From a checkpoint of a small transformer trained on Wikipedia.
Size: 3 heads of 64, vocabulary 651, 10.3M parameters.
Architecture: learned and rotary positions, biases, untied embeddings.
Training: a variant of SOAP for these matrices, 231M tokens, 7047 steps.
Each number is 128 + 24 x the weight over its row's rms, rounded and kept within 0 to 255. Layers, rows and columns count from 0. The size above them is the row's rms in percent of the matrix's.

# layer 9 attention query, 192x256, rms 0.0905, rows 25-30, columns 128-255
size [ 90  79  84  79  82  79]
[[123 122 133 140 108 150 147 114  94 137 113 111 100 117 144 100 124 128 139 155 134 121 142 113 184 157 130 117 103 151 133 125 155 122 109 142  74 127 130 130 144 179 168  80 120 129 100 161 169 151 137 141  79 147 173  96 134 115 114 143 140 144 137 145 142 137 130  63 119 100 175  97 151 126 115 166 135 104 145 126 137 141 115 127 107 166 142 139 128  82 135 132 144 134 139 138 130 119  91 120 135 124 113 172 136 131  89 126 123 150 162 171  89 140 158  75 117 132 124 149  99 188 135 136 121 124 123 126]
 [128 125 107 138 150 125 187 128 100 128 124 114 101 130 103 131  98 178  87 155 158 146 106 130 112 100 107 161 133  90 123 156 101 119 129 107 140 151 182 104 126  94 136 146 100 154 106 109 157 122 119 156 142 111 156 118 120 117 132 123 135 152 103 140 173 103 104 101 154  80 173 174 174 157 155 140  86  94 108  94 112 115 117 155 136 159 130 144 110 146 145 124 146  98 148 142 104 166 132  96 143 138 130 149 137 105 155 134 131 141  82 101 139 131  89  96 146 137 127 125 130 148  90 138 136  94 164 106]
 [146  86 106 127 108 197 150  94 111  96 109 117 130 119 129 155  79 132 118 112 142 154 144 139 110 117 111 126 127 149 153 152 129 157 113  80  88 104 119 120 130 174 101  94 143 141 108 125  91 131  88 117 126 128 143 125 151  98 132 125 149 117 137 132 107 120 109 106 151 176 112 122 101 111 146 126 126 101 110 124  92 113 135 129 136 124 116 157 123 119  93 113 130 113 128 144 144 123 154 107 115 196 128 189 170  48 141 143 125 126 125 138 117 126 157  88 131 111  93 158 113 161  91 121  97 132 166 145]
 [124 161 115 149 139 145 103 108 121 138 107 112 154 146 196 134  93  73 137 139 130 113 116 124 133 152 164 124 172 141 120 155 113 116 120  67 122 118 148 115 176 124 105 116 106 144 113 160 130 120 123  79 116  94  92 134 139 178 125 151 139 142 116 164  78 162  83 141 114 101 146 115 136 134 124 104 167 115 138 103 123 161 137 141 145 147 121 149 148 129 154 175 119 163  98 132  85 127 155 151 116 119 128 138 153 101 126 130  87 126 147 136 141 128 109 160  94 127 131 113 154 129 143 149 171 137 121 172]
 [164 129 175 136 121 136 111 124 142 130 134 106 129 165 122 148 107 114 114 125 100 134 148 123  93 149 137 151 125 117 119 111 136  98 133 125 117 109 128 160 113 127 139 133  89 162 139 144 103 157  70 124 159 201 127 139 156 109 132 131 135 130 167 122 131 165 151 121 150 136 112 134 156 146 163 118  95  63 131 140 132 153 135 149 151 174 124  96 144 141 138  73 121 103 138 111 144 118 162  96  87  63 144 123 139 159 163 128 140 117 116 125  95  84 116 136 159 152 118 137 110 113 109 146 131 100 125 115]
 [130 117 153 133 122 143 165 128 148 146 116 120  76 128 125 132 146 148 117 142 120 113 160 109  90  67 148 115 108 120 124 155 107 138 146 160 128  93 156 117 127 106 136 106 125 128 137 126 136 104 138 103 141 123 136 138 177 108 109 120 147  88 155 131 110  94 145 155 130 123 164  57 104 110 152  54 137 121 151 134 139 153 121 132 132 106 120 134 177 133 114 167 157 147 110  86 151 136 123 122 119 140 117 118 171 108 121 142 152  72 116 131 131 119 130 129 155 114  97 171  96 154 128 163  67 138 154 129]]
# layer 9 attention key, 192x256, rms 0.0917, rows 25-29, columns 128-255
size [ 91  86  87  84  87]
[[116 152 109 132 143 140 116 129 134 159 142 128 159 102 121 140 129 181 125  93 120 134 112 174 122 117 136 121 115 111  96 130 137 151 105 127 122 122 161 134 145  96 127 128 163 127 132  55 159 133 116 121 129  83 130 137 148 115 153 101  93  98 128 124 117 139 141 101 128 165 148 131 140 128 138 166  84 122 137 158 131 111 131 144 129 148 101  98 107 115 132 103 144 131 105 139 129 172  97 160 101 165 114  88 146 138 137 102 106 176 133 105 125 130 144 168 135  86 123 119 111 136 117  99 139 149  83 129]
 [135 154 175 141 140 122 111 131 144 114 142 104 167 105  94 126 144 144 133  84 141 178 103 124 187 151 113 121 149 155 134 127 126 123 140 149 131 113  87 167 157 172  93  95 149 132 154 129 114 128 100 125 170 166 129 124 119 111 125 132 132 136 146  86  92 111 121 149 171 133 122 133  85 130 120 155 134 135 135 156 164 127 153 109  97 131 124 102 134 108 193 160 148 114 121 104 141 135 112 138 134 172 156 130  89 156  98 166 120 110 130 107 105 100 155 134 116 139 125 157  94 138 106 128 134 168 140 135]
 [121 136 122 146 141 131 126 134 139 116 150 154 115 101 132  96  91 123 118 126  80 143 116 124 167 102  99 166 127 148 102  87 161 131 116 122 158 136 149 101  87  99 140 114  90 173 123  92  83 113 108 114 117 118 126 116  98 123 123 103  85 166 132 100 119 150 135 139  99 116 144 132 121 162 146 144  80 140 111 121 122 116 118 112 175 116 120 104 139 127 158 148 118 128 111 124 109 106  96 147 174 113 126 100 163 174 124 148 151 106 146 159 114 112 167 110 156 136 113  93 112 138 141 124 129 137 108  87]
 [140  95 168 134 103 115 150 115 140 132 126 179 120 140 158 128 153 134 127 113 184 140 184 143 121 145 116 151  99 166 168 110 154  87 114 130 161 140 127 144 132 145 119 136 152 117 115 174 114 111 119 127 153 158 135 150 139 117 143 122 126 128 152 126 136  99 132 125 109 129  79 155 132 114 113 153 126 118  69 129 138 145 162 123  82 115 116 118 132  85 102 113 135 111 151 126 165 121  86 110 195 115 123 141 145 193 160 168 134 130 153  76 115 104  92 152 129  87 124 107 110 113 136  94 107 132 129  66]
 [136 118 119 111 114 116 178 131  99 109 151  86 119 117 113 120 131 156 156 120 184 127 133 108 185 150 147 111 119 133 115 128 112 149 144  90 132 112 107  72 104  81 109 126 150 130 159 131 120 135 171 161 133  98 128 100  97  99 140 150  82 160 104 142 167 141 109 127 115 113 131 137 127  52 141 119 102 155 139  91 128 167 121 123 143 150 115 134 143 142 128 147 183 166 123 125 172 113 124 159 133 117 115 107 131 115 118 136  94 163 135 115 105 113 127 113 159 129 110 124 160 162 160 115 122 123 165 149]]